Each number is 200 + 20 x the weight over its row's rms, rounded and kept within 0 to 999. Layers, rows and columns count from 0. The size before them is the row's rms in percent of the matrix's.

# layer 5 MLP gate, 256x96, rms 0.199, rows 19-90, columns 0-31
111,180,215,165,179,196,200,197,188,219,201,171,212,180,211,165,198,198,176,167,207,224,188,191,206,178,211,165,221,219,201,218,195
098,187,195,216,189,222,200,214,203,224,169,191,206,221,194,206,189,211,184,189,153,195,213,193,209,224,220,184,193,200,203,186,185
086,214,195,192,178,198,250,172,191,180,189,149,215,200,198,192,203,204,184,229,193,174,216,215,186,237,172,176,199,204,213,190,180
082,161,228,195,238,188,235,171,165,232,212,224,200,179,193,195,206,201,242,187,194,233,194,205,183,207,225,194,211,194,234,217,189
092,210,221,211,182,200,210,188,181,209,224,196,178,182,193,245,181,222,203,150,189,188,209,187,219,242,169,188,180,213,217,202,185
092,191,204,184,234,201,231,230,212,156,211,214,197,201,177,234,192,210,190,187,203,213,179,184,197,217,204,205,233,169,210,194,182
107,211,214,210,169,159,202,197,232,193,202,173,194,192,201,208,218,179,209,156,232,210,210,195,170,152,239,233,180,212,236,220,170
094,196,215,202,175,198,172,210,213,178,194,155,172,167,233,231,203,202,229,156,212,214,219,238,202,193,173,202,185,228,217,190,216
099,170,197,208,163,190,211,216,205,185,245,225,199,217,173,214,171,212,194,220,213,209,222,203,196,178,200,211,185,223,200,153,203
095,198,192,226,162,184,198,214,178,154,183,183,192,210,208,165,198,204,193,169,211,211,206,196,224,216,194,211,218,222,196,222,172
097,196,234,200,186,197,195,186,178,206,203,227,231,185,180,186,189,205,228,216,157,190,198,173,233,236,195,204,188,186,194,208,210
099,180,205,186,213,217,183,219,186,235,221,221,172,211,161,215,201,180,232,185,180,189,205,196,175,231,204,219,174,209,215,194,208
099,208,167,199,231,238,208,206,199,172,231,206,192,233,231,231,203,188,224,209,212,218,193,227,184,240,200,237,207,204,206,206,189
091,196,194,211,219,180,213,213,222,199,183,217,212,205,198,194,212,193,180,238,211,173,184,209,198,213,190,218,207,199,221,230,190
100,191,206,216,198,173,221,141,204,195,176,196,209,197,205,179,226,202,158,192,204,200,192,185,195,211,170,197,234,248,245,188,190
102,197,197,203,207,198,191,165,203,207,252,181,193,175,219,210,238,224,158,171,211,179,210,233,200,223,197,209,188,187,188,191,204
093,211,197,206,203,196,193,170,204,189,198,224,203,208,214,205,192,210,182,218,197,203,207,222,192,189,245,203,180,175,229,234,203
097,211,178,194,228,187,175,195,228,206,182,231,185,188,203,230,190,245,155,212,241,221,179,208,178,210,194,204,180,208,205,221,212
096,216,224,185,198,208,208,197,196,204,225,162,187,185,163,217,232,193,232,179,201,225,231,199,206,214,207,226,202,264,224,166,214
090,214,222,185,210,222,185,216,193,193,210,219,208,215,181,206,205,167,214,238,213,205,200,188,194,215,175,247,204,178,201,195,212
107,206,187,217,218,232,175,206,230,203,206,188,164,191,194,168,192,192,193,176,209,200,222,202,168,210,207,205,215,131,226,207,172
093,174,190,208,186,213,207,221,190,224,172,220,201,194,194,192,211,226,211,205,213,210,188,195,173,220,240,175,226,233,205,153,194
109,179,229,186,203,224,177,217,229,215,201,172,212,198,195,195,235,190,194,197,187,190,214,174,198,186,227,186,172,155,187,205,216
106,222,200,228,215,179,194,192,195,198,203,215,191,207,182,230,192,228,178,180,176,226,187,181,175,196,230,192,184,183,237,198,199
098,216,183,224,234,188,200,204,186,210,209,181,186,189,172,191,166,225,180,194,183,144,228,194,203,169,194,218,237,209,180,184,177
092,210,205,205,231,189,195,210,200,199,237,172,214,179,160,204,178,232,167,215,185,207,207,201,195,194,178,164,224,186,187,187,219
097,194,201,195,212,176,224,212,208,202,199,219,205,189,206,236,217,196,201,194,185,217,186,202,190,188,224,218,235,195,215,237,204
097,213,200,194,209,223,206,189,184,206,178,178,190,190,192,211,187,203,214,176,186,189,187,183,230,213,191,192,195,219,190,188,202
101,200,165,199,200,230,192,214,231,189,182,183,191,178,194,217,238,207,214,228,217,203,193,180,222,189,205,207,194,196,193,169,226
091,193,192,196,188,199,184,197,193,189,233,181,212,233,197,204,214,224,168,206,200,178,186,202,191,195,184,200,176,174,215,227,214
110,181,186,218,232,154,209,187,186,163,206,186,184,198,193,212,176,232,200,217,182,185,187,205,202,195,199,217,177,184,222,229,193
104,187,208,240,195,200,247,198,230,226,202,233,195,184,193,216,218,200,198,206,210,191,181,187,196,188,216,190,220,183,235,215,182
100,235,232,180,191,233,198,150,193,208,225,202,184,199,197,206,188,176,181,201,164,200,204,194,211,213,213,215,233,212,193,200,209
108,178,191,224,201,177,205,223,189,198,190,240,197,202,213,186,204,190,230,213,186,218,223,210,214,180,233,170,214,227,219,214,184
097,184,199,195,200,201,205,208,213,220,226,201,190,194,236,220,147,200,177,222,192,199,188,172,219,199,211,201,213,193,202,205,216
096,219,200,187,227,236,185,183,217,233,187,192,188,207,224,167,214,195,208,191,223,226,230,174,213,206,198,192,229,182,191,195,196
088,204,173,215,196,204,239,178,196,231,211,186,186,175,223,188,188,199,235,202,212,224,198,206,208,226,211,185,216,190,206,180,203
096,219,193,213,218,224,159,215,191,196,199,231,194,150,199,193,189,192,205,191,182,197,185,192,170,195,241,212,208,199,195,237,169
099,203,184,195,174,195,199,216,218,157,183,176,191,223,186,165,173,243,175,225,223,199,165,208,191,199,198,238,205,185,202,213,181
103,136,173,245,209,202,178,204,188,207,220,182,205,197,226,216,192,217,204,185,219,193,171,201,202,214,196,231,238,191,194,208,208
104,199,206,187,224,164,211,218,192,232,181,198,224,192,180,238,193,237,184,160,195,171,219,194,186,181,219,182,186,171,227,185,210
096,210,197,209,195,245,218,180,210,217,182,195,204,190,162,175,214,210,195,198,194,210,243,174,214,157,197,204,209,214,233,192,198
103,192,189,149,208,201,221,200,204,210,180,193,161,221,219,196,194,233,223,237,227,190,244,179,203,200,190,202,176,218,224,239,219
101,204,196,194,176,197,185,170,216,225,182,215,153,255,228,233,193,205,206,204,212,213,190,200,201,199,210,221,207,185,208,221,254
109,187,183,193,188,218,237,208,209,213,216,179,204,251,137,223,209,190,204,212,194,196,167,203,185,200,191,162,218,222,208,193,214
091,243,206,191,185,237,177,194,197,225,227,165,188,214,157,213,220,168,190,222,204,195,196,198,219,187,213,215,160,203,220,179,148
092,188,180,195,214,185,189,207,208,210,183,202,181,174,197,178,217,196,177,227,185,171,194,169,195,176,237,221,177,159,192,226,207
097,186,219,199,178,197,200,188,195,207,184,187,188,238,238,214,196,217,143,215,201,194,203,186,213,225,190,184,168,200,169,225,228
097,197,246,204,209,161,201,159,216,220,194,185,189,207,165,162,215,205,200,190,201,193,206,164,191,185,215,246,199,188,203,199,210
102,226,209,182,252,200,198,183,184,218,188,193,186,202,169,192,220,186,176,219,179,185,225,186,190,213,197,187,233,194,228,209,167
093,197,185,206,208,194,226,186,183,216,203,190,181,173,169,168,222,191,203,227,165,230,200,162,196,219,187,199,223,188,175,222,222
103,185,225,233,206,234,204,176,241,250,184,209,168,202,202,180,175,202,171,210,172,198,197,188,181,197,198,211,183,187,197,180,148
095,220,200,207,194,232,215,207,231,208,169,195,210,224,215,183,203,223,197,217,184,201,238,194,192,208,192,203,191,222,212,162,179
096,195,190,187,208,220,207,202,201,207,205,193,172,188,181,187,223,196,192,193,215,219,204,201,210,201,168,202,183,208,248,188,209
098,183,232,205,228,193,181,192,243,236,215,163,233,219,197,213,217,190,196,200,218,184,236,219,203,209,196,199,217,193,218,172,225
098,209,185,231,195,231,157,229,186,213,213,194,211,223,195,195,200,204,227,183,194,230,219,184,212,224,180,206,182,160,210,183,165
098,188,203,197,201,220,218,180,214,172,190,214,163,214,162,184,193,174,193,197,213,196,203,203,197,229,199,185,184,209,178,202,211
105,202,199,174,185,137,202,219,231,217,204,203,200,226,167,190,163,219,188,201,192,178,228,226,213,186,205,186,198,198,200,208,202
099,176,202,207,145,212,190,198,197,220,166,201,203,223,213,210,236,210,209,225,159,169,199,194,232,226,235,206,230,217,202,219,187
096,184,212,194,226,186,181,193,212,193,199,196,209,162,198,210,192,171,209,191,246,215,195,227,186,195,218,214,219,162,206,200,226
103,207,233,188,193,222,165,212,180,177,208,176,166,205,177,209,242,179,183,207,210,188,226,215,212,219,192,186,186,175,218,187,185
102,218,193,160,193,178,212,163,204,213,206,183,180,181,156,216,190,194,184,220,210,199,186,157,211,218,241,200,182,220,191,199,199
101,186,225,177,188,215,193,233,197,190,196,220,171,233,229,205,215,192,227,181,224,232,176,184,169,205,187,161,253,195,243,191,201
113,212,220,191,229,207,217,223,261,204,174,182,199,179,209,214,182,222,220,230,203,180,198,190,181,215,197,193,200,191,177,174,199
099,199,189,192,203,180,210,221,178,185,194,193,222,193,212,180,216,193,186,218,172,201,159,163,214,231,234,216,235,176,243,194,175
092,236,205,179,190,230,221,241,182,219,191,219,200,168,203,215,242,199,205,224,215,205,191,199,178,203,185,211,215,165,203,191,163
103,185,200,170,209,201,190,180,234,216,201,188,149,210,192,192,189,213,211,192,172,191,185,220,191,216,189,178,160,222,254,172,220
103,183,196,199,192,196,231,212,207,213,179,208,177,230,192,162,191,199,189,195,216,223,193,210,203,186,174,161,185,230,232,188,197
086,163,180,182,181,189,209,168,208,214,223,235,210,168,216,191,197,205,211,200,208,188,223,201,224,217,218,190,181,234,204,200,223
097,182,182,203,208,218,216,236,207,224,193,195,190,210,201,216,212,195,211,184,158,194,219,182,187,190,174,198,210,215,210,173,174
099,226,195,206,203,187,156,220,216,211,183,197,160,221,192,221,187,222,205,172,232,241,199,188,179,215,216,238,205,183,224,189,195
089,157,184,236,209,193,200,187,191,186,238,176,173,173,241,185,194,225,173,217,204,207,179,183,217,206,144,193,162,208,222,218,213
# layer 5 MLP up, 256x96, rms 0.192, rows 19-89, columns 0-31
113,180,220,165,229,192,183,195,197,239,196,197,185,220,213,183,202,220,206,203,208,220,229,174,231,182,170,177,215,207,178,192,222
102,184,171,174,188,189,193,207,211,173,214,185,188,220,202,212,210,182,221,231,209,210,235,189,204,177,196,213,158,194,202,213,212
089,252,192,180,179,205,208,201,242,202,191,203,185,201,195,190,187,218,214,221,233,233,203,202,211,224,223,197,212,219,177,209,234
090,212,184,202,166,202,184,185,218,177,180,197,178,201,212,207,196,179,199,206,234,200,190,225,184,220,210,249,199,221,227,220,209
097,172,210,204,197,178,230,212,216,180,202,192,230,171,207,170,178,202,198,177,192,212,179,225,152,169,181,209,219,217,248,207,174
085,169,222,221,201,238,199,224,192,200,191,171,186,229,235,187,199,186,179,199,205,222,237,208,172,189,208,239,207,189,240,199,217
107,190,176,183,212,208,205,172,198,173,221,214,215,196,208,197,191,219,232,217,209,197,188,180,221,226,228,213,217,196,185,204,226
090,200,205,174,205,203,159,204,211,154,192,169,205,189,220,225,175,211,225,192,180,183,189,227,208,227,200,231,203,181,208,176,172
102,181,201,206,210,208,188,214,203,194,202,223,207,204,205,187,206,192,195,172,216,204,184,183,190,175,243,213,202,242,190,210,184
100,191,198,239,210,202,212,198,202,193,195,186,216,203,212,207,214,216,209,188,185,211,203,176,240,211,149,240,224,173,166,177,184
098,179,219,202,199,188,203,148,190,193,168,221,237,155,190,199,187,202,207,163,213,202,187,201,194,191,180,205,193,178,221,180,215
100,201,164,182,199,206,183,217,228,225,210,197,161,230,208,193,194,201,247,206,205,201,218,219,175,238,213,168,189,179,201,220,225
099,207,194,186,185,211,191,206,209,185,195,185,167,208,252,193,170,207,218,213,189,193,189,213,194,225,224,216,213,229,198,201,191
094,212,186,205,213,200,179,214,168,190,180,194,195,203,220,207,223,209,206,218,186,178,145,191,225,186,236,227,230,246,246,207,214
095,211,206,166,204,191,210,180,197,182,193,215,205,211,175,195,211,202,204,187,205,227,208,186,181,198,173,220,211,204,202,166,219
106,227,196,192,226,226,174,221,180,187,156,221,225,201,177,208,199,193,218,208,196,186,205,167,172,191,198,188,164,212,208,208,211
092,212,244,191,238,194,167,192,221,225,174,210,207,220,189,187,201,167,154,191,196,217,194,224,186,224,202,185,185,179,245,184,206
092,195,208,214,200,206,234,201,172,185,238,196,238,206,214,205,239,134,219,210,155,214,184,191,194,193,200,191,201,225,202,209,195
101,210,199,225,197,186,190,200,220,183,206,232,224,215,239,199,194,171,196,208,224,182,200,245,218,197,226,204,186,170,241,202,208
092,209,181,188,212,212,184,199,215,217,225,185,208,198,175,192,261,207,159,194,228,181,231,205,235,199,207,192,200,189,186,233,200
110,202,182,222,199,213,188,191,234,195,227,214,255,206,224,201,197,223,205,189,210,167,185,215,211,203,225,196,190,222,161,207,164
102,186,191,166,209,180,218,194,232,198,242,188,203,227,178,209,216,225,172,168,214,197,207,226,197,175,201,184,178,177,182,210,191
105,194,185,236,206,187,175,213,201,202,206,185,201,205,210,253,195,223,195,210,211,200,196,174,202,192,203,207,191,179,166,197,204
108,185,218,205,173,187,193,204,182,222,236,222,197,180,186,216,187,185,196,191,188,234,206,209,177,204,220,217,195,208,189,208,184
098,190,211,208,192,192,178,210,178,184,219,212,221,193,169,217,233,207,214,194,193,150,189,183,250,159,189,151,205,194,189,226,167
100,175,211,190,178,216,195,220,182,226,232,208,217,177,204,205,194,180,209,213,218,192,231,187,221,184,196,192,187,196,147,192,176
097,230,187,195,194,179,208,185,174,196,199,196,231,196,214,201,168,148,217,169,213,223,217,188,201,208,165,218,208,196,185,163,187
099,161,204,221,214,205,194,223,205,190,200,208,198,209,222,183,217,162,239,215,203,209,188,211,170,198,180,195,190,209,246,185,208
111,215,220,194,177,219,214,196,204,210,220,198,190,160,229,191,200,171,190,218,195,200,228,213,243,239,201,160,192,226,169,209,212
095,195,189,188,217,203,202,177,248,229,190,197,194,241,185,205,183,234,168,169,223,191,197,158,196,207,174,192,182,208,193,221,183
111,224,219,231,217,216,206,190,208,213,218,195,173,179,211,219,181,179,196,206,202,225,191,178,211,176,172,208,212,197,217,213,205
107,175,187,207,213,219,169,167,182,220,178,183,211,175,233,155,214,173,181,210,202,178,240,199,219,191,211,178,222,207,181,232,210
096,187,222,229,215,201,225,196,202,231,225,198,214,222,189,171,153,209,196,174,182,177,213,177,229,171,199,192,186,192,198,170,227
108,204,230,172,208,197,179,189,204,213,203,189,201,187,222,200,188,200,202,199,186,172,156,223,184,209,176,255,208,195,192,197,202
103,223,206,190,205,185,159,170,204,215,226,241,206,156,209,222,199,215,175,198,224,194,172,181,198,210,207,200,251,169,207,191,236
094,197,219,210,188,221,162,225,214,167,204,190,234,239,200,244,219,193,192,207,220,202,188,204,202,175,217,197,191,195,191,201,213
090,229,210,211,212,222,195,188,226,210,183,216,194,220,216,195,211,184,209,236,202,173,177,167,165,197,232,230,200,192,220,177,229
096,210,222,176,220,214,189,221,196,194,205,207,170,195,193,174,197,218,197,205,200,210,200,190,179,193,242,226,209,200,201,229,196
106,185,186,168,210,156,181,175,192,186,223,196,183,245,175,170,206,179,221,203,193,206,233,182,193,231,175,202,185,204,224,194,229
097,203,206,212,213,220,197,184,184,190,205,188,182,178,188,197,205,206,190,220,211,196,189,157,186,222,217,214,226,191,196,229,208
097,192,222,176,207,175,226,224,208,232,216,180,181,199,203,232,177,217,187,182,189,189,180,169,214,182,225,195,201,216,230,186,214
101,182,191,212,179,178,214,136,213,190,193,229,197,199,199,209,220,209,186,159,207,217,177,186,174,156,197,188,202,210,231,184,197
099,198,185,191,212,233,212,205,222,189,188,202,203,236,199,206,186,176,196,219,224,208,193,206,196,184,181,229,183,199,188,180,206
096,174,220,202,183,187,188,164,208,221,211,191,189,197,239,213,192,202,196,179,186,211,167,179,153,201,220,184,205,212,198,239,209
106,212,212,207,227,192,203,217,179,152,216,188,145,216,198,163,201,201,202,188,222,209,213,192,206,214,178,198,184,171,171,203,206
089,199,196,221,193,209,195,196,218,168,169,227,184,226,234,195,229,155,232,189,139,222,210,170,207,220,205,189,212,187,217,216,205
099,168,200,209,196,185,171,204,171,206,212,203,207,256,215,213,211,215,219,201,226,215,223,172,194,215,154,185,223,188,219,212,204
097,180,170,202,226,167,205,214,170,202,195,190,208,212,232,221,218,188,183,209,201,191,224,224,166,161,190,189,215,202,170,212,168
095,199,231,178,209,205,209,202,197,180,227,207,181,204,168,221,223,175,219,258,221,205,208,201,169,214,185,217,183,200,196,181,213
107,207,177,162,189,190,185,186,148,191,147,143,188,188,187,171,214,193,193,216,211,181,234,174,223,174,205,186,217,228,222,226,201
103,186,172,190,183,219,213,231,184,161,173,206,204,221,195,191,220,235,160,205,205,173,203,200,198,178,197,215,193,231,216,180,149
100,227,209,200,211,201,208,220,206,237,170,168,206,206,165,170,206,196,156,206,183,190,178,214,163,210,156,190,178,187,185,216,179
096,211,212,209,189,199,223,219,213,186,189,250,203,232,209,175,185,193,221,191,198,192,199,205,176,197,190,186,175,179,151,177,203
099,189,248,195,215,208,213,190,194,166,214,191,171,167,176,225,236,171,213,219,204,170,194,190,231,196,204,196,206,173,199,237,171
100,200,213,188,193,216,173,165,209,218,174,234,202,208,197,217,174,205,182,218,223,202,197,223,195,173,165,198,213,204,182,201,175
099,227,214,174,237,213,221,179,237,178,208,183,190,227,203,162,174,221,184,190,196,215,197,187,220,219,223,200,186,198,231,208,187
097,233,189,197,169,199,207,188,227,208,182,205,189,223,202,180,227,192,196,215,199,205,233,183,249,230,190,259,223,204,199,200,205
102,223,222,207,195,195,212,223,196,216,199,181,214,228,212,195,184,191,192,176,192,222,205,224,195,210,229,196,231,213,157,199,243
096,233,188,224,223,164,206,186,215,204,211,217,210,215,204,187,192,203,155,208,230,185,187,143,200,217,198,246,223,218,171,216,162
104,209,196,206,211,224,199,208,237,194,185,220,193,177,230,181,178,221,195,214,189,213,232,200,178,171,208,229,199,245,197,195,185
106,199,167,220,217,242,209,193,176,225,206,223,207,197,182,214,195,172,179,202,203,182,189,174,210,222,188,185,236,203,218,203,157
100,227,213,179,202,199,185,203,208,202,198,167,194,205,182,188,195,197,186,194,163,202,200,208,213,195,189,192,204,218,232,201,178
096,177,209,211,207,250,201,230,143,206,218,222,207,224,200,204,205,207,222,206,169,236,182,191,193,205,194,187,206,192,218,210,218
105,230,208,221,239,194,210,197,235,207,205,179,232,209,197,208,174,231,186,219,184,171,204,186,180,193,185,199,184,224,206,203,218
095,223,182,196,167,216,211,197,171,217,190,196,178,216,200,181,210,203,220,185,205,201,147,210,169,199,240,207,194,188,229,213,184
103,211,189,204,200,216,198,180,181,199,195,246,194,159,225,188,221,149,210,171,211,210,190,202,194,194,227,205,206,190,211,181,248
112,186,174,179,195,208,181,216,229,217,203,217,172,214,179,208,227,229,215,232,217,186,166,168,220,228,179,205,213,195,198,189,202
104,195,218,175,176,186,221,207,222,181,207,188,187,250,192,239,190,227,225,200,231,239,182,192,214,232,195,207,207,193,163,201,203
094,152,189,201,205,181,207,185,208,239,174,201,187,180,219,188,179,207,190,210,187,178,185,196,224,202,173,172,203,215,191,181,228
097,176,204,174,210,176,176,184,213,217,182,214,224,214,199,227,212,179,198,200,198,203,198,207,214,207,188,171,161,195,194,215,220
099,225,211,166,212,166,188,215,193,208,204,203,217,185,200,240,172,203,243,208,205,187,199,219,170,207,195,208,182,217,172,172,206
# layer 5 MLP down (transposed), 256x96, rms 0.173, rows 19-89, columns 0-31
097,197,178,195,195,214,182,216,203,156,165,200,216,211,215,240,174,246,210,220,209,201,162,197,178,173,214,226,231,202,235,198,196
101,237,225,210,208,192,216,195,233,200,177,225,188,198,189,213,202,190,208,188,202,221,240,200,227,188,178,204,208,209,194,182,217
095,195,223,200,188,201,198,223,169,176,195,237,167,177,169,192,193,244,198,177,214,197,221,180,186,187,227,188,189,184,186,218,195
095,180,234,195,190,242,203,193,179,186,182,162,199,202,198,212,188,203,186,190,207,197,220,247,197,212,201,218,215,190,172,204,198
099,189,203,207,210,170,184,193,196,212,186,188,172,186,164,202,193,206,185,202,205,203,183,190,191,224,227,221,236,231,160,204,220
092,210,193,183,203,207,205,215,197,210,177,225,204,191,219,190,195,229,231,220,131,208,210,187,174,196,174,215,197,233,211,186,197
101,224,252,162,202,184,162,214,225,161,206,199,218,183,224,218,212,226,241,207,211,189,173,172,185,185,193,211,190,168,225,212,243
097,192,189,230,216,178,195,150,216,178,156,194,190,213,180,232,179,204,232,212,201,193,187,209,235,203,216,182,194,156,180,222,203
099,243,197,186,199,180,221,170,178,174,152,181,203,185,200,178,206,216,171,201,215,239,237,183,208,194,182,195,201,196,198,256,223
103,213,199,180,186,202,225,190,195,130,203,222,204,199,198,185,181,204,210,186,232,206,185,198,199,238,217,173,197,153,196,215,243
100,180,213,184,190,192,199,214,230,213,225,183,216,237,206,203,199,188,227,253,186,199,229,236,210,197,187,221,167,205,170,206,213
100,220,198,166,210,182,189,197,212,187,171,210,167,227,205,220,183,216,208,198,177,212,211,223,205,224,186,201,166,228,218,198,235
102,251,218,201,201,207,203,187,178,189,259,199,214,213,209,179,220,224,212,185,206,193,197,201,196,210,197,206,209,216,210,206,196
098,191,192,212,231,202,188,216,188,130,160,190,204,182,210,198,176,160,198,195,185,212,169,175,235,185,213,205,237,237,197,224,164
095,204,228,198,210,217,208,208,201,209,190,200,194,238,217,219,168,217,231,197,194,174,198,199,204,197,174,159,172,236,203,226,200
105,213,176,201,206,190,183,206,176,183,213,212,205,204,164,214,212,167,172,202,196,219,219,183,198,215,202,188,212,212,224,217,228
099,149,189,235,190,186,188,196,222,198,173,186,198,186,240,234,233,192,211,196,189,207,170,210,197,224,197,198,201,201,194,193,213
093,204,219,193,176,181,245,184,205,214,233,186,203,176,231,210,196,182,203,198,189,167,172,199,202,215,184,189,208,175,202,172,227
103,213,183,217,186,182,189,215,170,206,201,217,188,194,169,226,189,218,178,202,203,233,194,230,202,215,227,197,195,182,181,198,238
092,170,182,210,242,158,195,211,224,211,188,196,174,184,159,189,214,215,189,214,177,215,217,196,196,201,184,196,185,196,205,197,157
106,196,188,218,207,255,199,214,205,241,225,232,161,198,181,188,186,201,248,196,233,184,213,189,196,178,214,216,143,188,217,181,197
104,204,206,202,202,178,226,186,238,197,213,192,198,233,202,200,192,197,199,216,210,191,214,215,201,164,220,180,238,190,211,220,222
104,198,180,199,158,149,198,187,202,229,185,190,200,198,189,210,194,200,163,213,237,190,240,176,135,216,182,198,204,206,206,202,241
112,158,202,221,250,191,224,220,211,198,190,183,169,204,202,197,195,161,188,180,231,227,198,183,204,188,224,210,208,236,196,218,217
100,207,203,218,188,188,201,213,195,217,222,196,195,205,202,228,218,190,186,198,191,192,174,196,185,217,262,201,191,235,195,184,186
095,210,209,230,171,196,189,206,183,234,207,188,205,216,222,209,179,217,193,234,225,185,207,195,187,213,202,201,196,180,204,168,214
102,192,235,214,192,184,199,187,180,177,197,196,163,182,201,176,213,215,202,181,192,176,164,229,189,202,215,173,200,188,191,193,189
094,224,179,200,188,174,215,216,234,212,180,201,192,229,233,214,165,153,194,256,184,212,214,168,201,185,192,183,215,215,172,207,201
113,146,203,212,209,189,226,223,214,129,245,197,220,210,202,189,179,184,221,172,195,191,184,161,192,215,183,217,207,215,201,205,175
096,247,177,208,226,203,214,204,224,174,197,197,200,229,202,212,204,250,189,179,239,212,169,224,215,204,163,194,188,197,184,209,177
102,189,124,191,192,199,188,208,185,188,203,198,217,192,177,178,194,231,221,207,181,188,205,170,151,176,209,208,200,191,161,199,196
103,192,215,213,210,172,216,227,178,190,204,220,220,200,194,169,193,209,199,186,163,187,196,151,180,213,176,182,208,179,214,188,218
101,222,185,197,231,213,191,208,214,220,212,207,196,185,181,210,191,182,181,192,204,219,210,202,231,176,202,197,211,178,190,220,184
101,213,205,226,203,194,202,212,174,191,161,203,196,201,176,190,188,181,232,221,179,192,249,215,197,199,237,165,200,207,185,191,179
110,200,216,236,186,217,197,230,185,195,193,232,225,186,209,187,182,198,217,159,200,203,199,176,232,197,206,169,193,200,170,222,208
096,201,178,194,228,217,217,224,186,222,204,144,176,164,182,211,179,203,205,221,185,177,198,194,213,218,197,180,183,203,203,183,243
094,194,216,158,210,225,231,191,179,225,187,194,223,186,209,171,225,191,212,184,239,217,181,176,186,215,245,169,214,218,225,198,201
096,196,177,197,170,191,207,198,210,214,185,174,223,195,135,208,224,219,202,204,202,225,178,209,211,176,153,197,193,223,215,218,234
095,151,220,239,186,194,227,245,199,220,200,194,208,173,202,195,201,202,152,208,212,157,161,184,219,205,208,206,198,176,188,203,209
102,189,208,228,190,242,212,198,178,120,207,170,190,181,207,177,211,224,228,197,196,248,215,202,203,216,226,176,208,211,217,170,213
101,224,189,213,199,170,203,190,189,198,190,175,193,233,192,225,172,214,220,239,186,200,229,178,207,197,233,183,201,155,233,183,216
097,207,230,182,194,239,220,204,223,190,221,194,202,204,188,178,181,231,189,183,224,186,255,190,210,226,218,193,180,214,173,230,209
101,171,173,203,240,205,193,205,199,177,202,186,191,184,183,204,202,185,206,190,174,201,194,223,213,199,187,264,168,201,236,198,195
101,158,196,194,187,234,180,170,183,187,208,179,195,171,162,181,191,220,207,217,234,158,200,202,216,228,173,213,206,187,164,184,191
103,225,190,175,204,208,187,210,172,226,195,219,198,181,226,200,202,202,229,191,221,183,224,208,187,232,178,195,204,203,195,213,193
094,217,213,195,223,207,209,196,190,182,203,164,180,229,181,222,222,168,193,194,165,210,171,207,178,209,168,203,200,213,193,207,214
097,213,150,220,226,165,203,190,209,210,196,221,201,192,186,195,215,204,167,203,209,220,190,189,206,173,231,183,207,189,169,238,208
104,223,216,193,192,205,196,186,180,138,205,186,214,171,172,212,228,193,161,225,231,226,211,183,177,200,199,230,231,241,199,215,190
098,178,178,230,165,192,225,192,199,212,223,171,210,222,217,205,202,158,207,193,203,198,205,199,194,202,197,221,197,168,224,189,212
107,198,143,212,192,217,202,196,221,181,225,191,200,193,211,244,179,224,175,183,199,192,201,177,174,184,194,200,181,173,193,187,194
100,213,180,186,219,190,186,184,197,160,211,195,184,162,160,224,171,218,218,188,215,236,188,209,187,195,224,220,223,195,147,208,233
099,185,225,189,213,220,158,213,184,155,210,229,207,207,215,243,200,220,185,207,198,242,219,195,201,179,197,189,176,200,242,196,219
096,211,180,190,217,217,205,215,188,243,161,182,207,228,233,241,197,206,219,194,179,168,198,194,185,213,194,146,231,215,177,189,197
101,204,214,160,196,199,170,170,200,192,257,197,208,190,211,180,205,196,227,195,165,228,194,201,223,203,193,216,173,249,184,205,230
100,202,211,234,221,205,175,203,202,246,212,199,196,182,208,191,164,201,186,161,215,237,202,242,178,214,202,189,215,192,215,207,186
093,210,192,229,246,185,225,197,195,198,155,184,221,172,220,192,209,212,193,179,182,251,261,175,208,195,184,175,193,179,220,214,196
102,217,195,195,216,242,215,222,208,234,202,165,198,201,184,214,178,224,217,194,178,177,207,196,176,175,235,235,168,178,180,200,233
099,230,182,223,197,182,193,207,196,210,218,206,179,209,178,206,184,207,189,204,207,217,230,188,193,186,166,209,233,186,218,184,160
095,250,193,198,197,168,161,192,204,227,172,236,188,182,198,206,210,215,187,184,225,214,203,197,222,170,215,212,154,210,185,209,170
099,226,219,172,191,222,179,206,223,237,182,219,213,220,252,219,223,203,209,176,193,202,223,232,213,220,204,190,184,221,206,212,214
100,217,237,231,189,174,211,188,230,170,222,207,217,200,210,225,178,210,196,240,197,202,193,204,193,225,179,211,169,238,222,187,239
102,197,160,179,172,188,211,181,199,204,196,216,175,193,197,195,206,197,205,210,196,184,217,194,208,206,209,198,199,239,219,206,198
098,185,234,246,203,173,190,204,210,210,190,192,188,196,242,182,161,189,172,180,218,164,177,240,195,159,191,193,194,205,204,224,180
110,210,222,188,188,229,168,196,234,225,194,159,205,213,211,231,224,200,215,188,218,204,223,209,185,201,191,204,201,190,202,179,237
100,189,183,231,234,193,209,243,211,211,245,194,187,206,213,217,178,166,230,188,228,225,218,211,173,217,222,221,220,182,220,188,200
095,157,222,214,225,174,207,208,224,204,218,169,205,223,212,203,184,230,203,198,178,188,205,214,232,220,160,163,199,182,211,222,164
104,164,222,194,159,225,207,210,219,195,193,192,205,176,182,204,210,201,183,194,192,205,192,160,236,219,205,220,218,176,160,221,196
105,191,170,212,217,213,199,202,193,200,178,232,184,215,253,218,198,187,206,171,193,230,207,204,193,230,202,222,172,223,200,214,195
097,196,202,171,178,182,229,200,186,228,198,205,220,200,210,168,180,184,181,221,185,200,209,185,201,215,188,203,195,209,184,175,173
103,212,189,173,191,222,203,184,191,225,203,206,213,199,193,195,162,167,194,202,209,219,203,164,242,186,205,201,192,209,204,198,221
108,189,192,181,215,212,190,209,222,201,157,213,221,151,210,190,172,192,218,171,206,223,194,189,223,228,217,201,167,174,206,215,218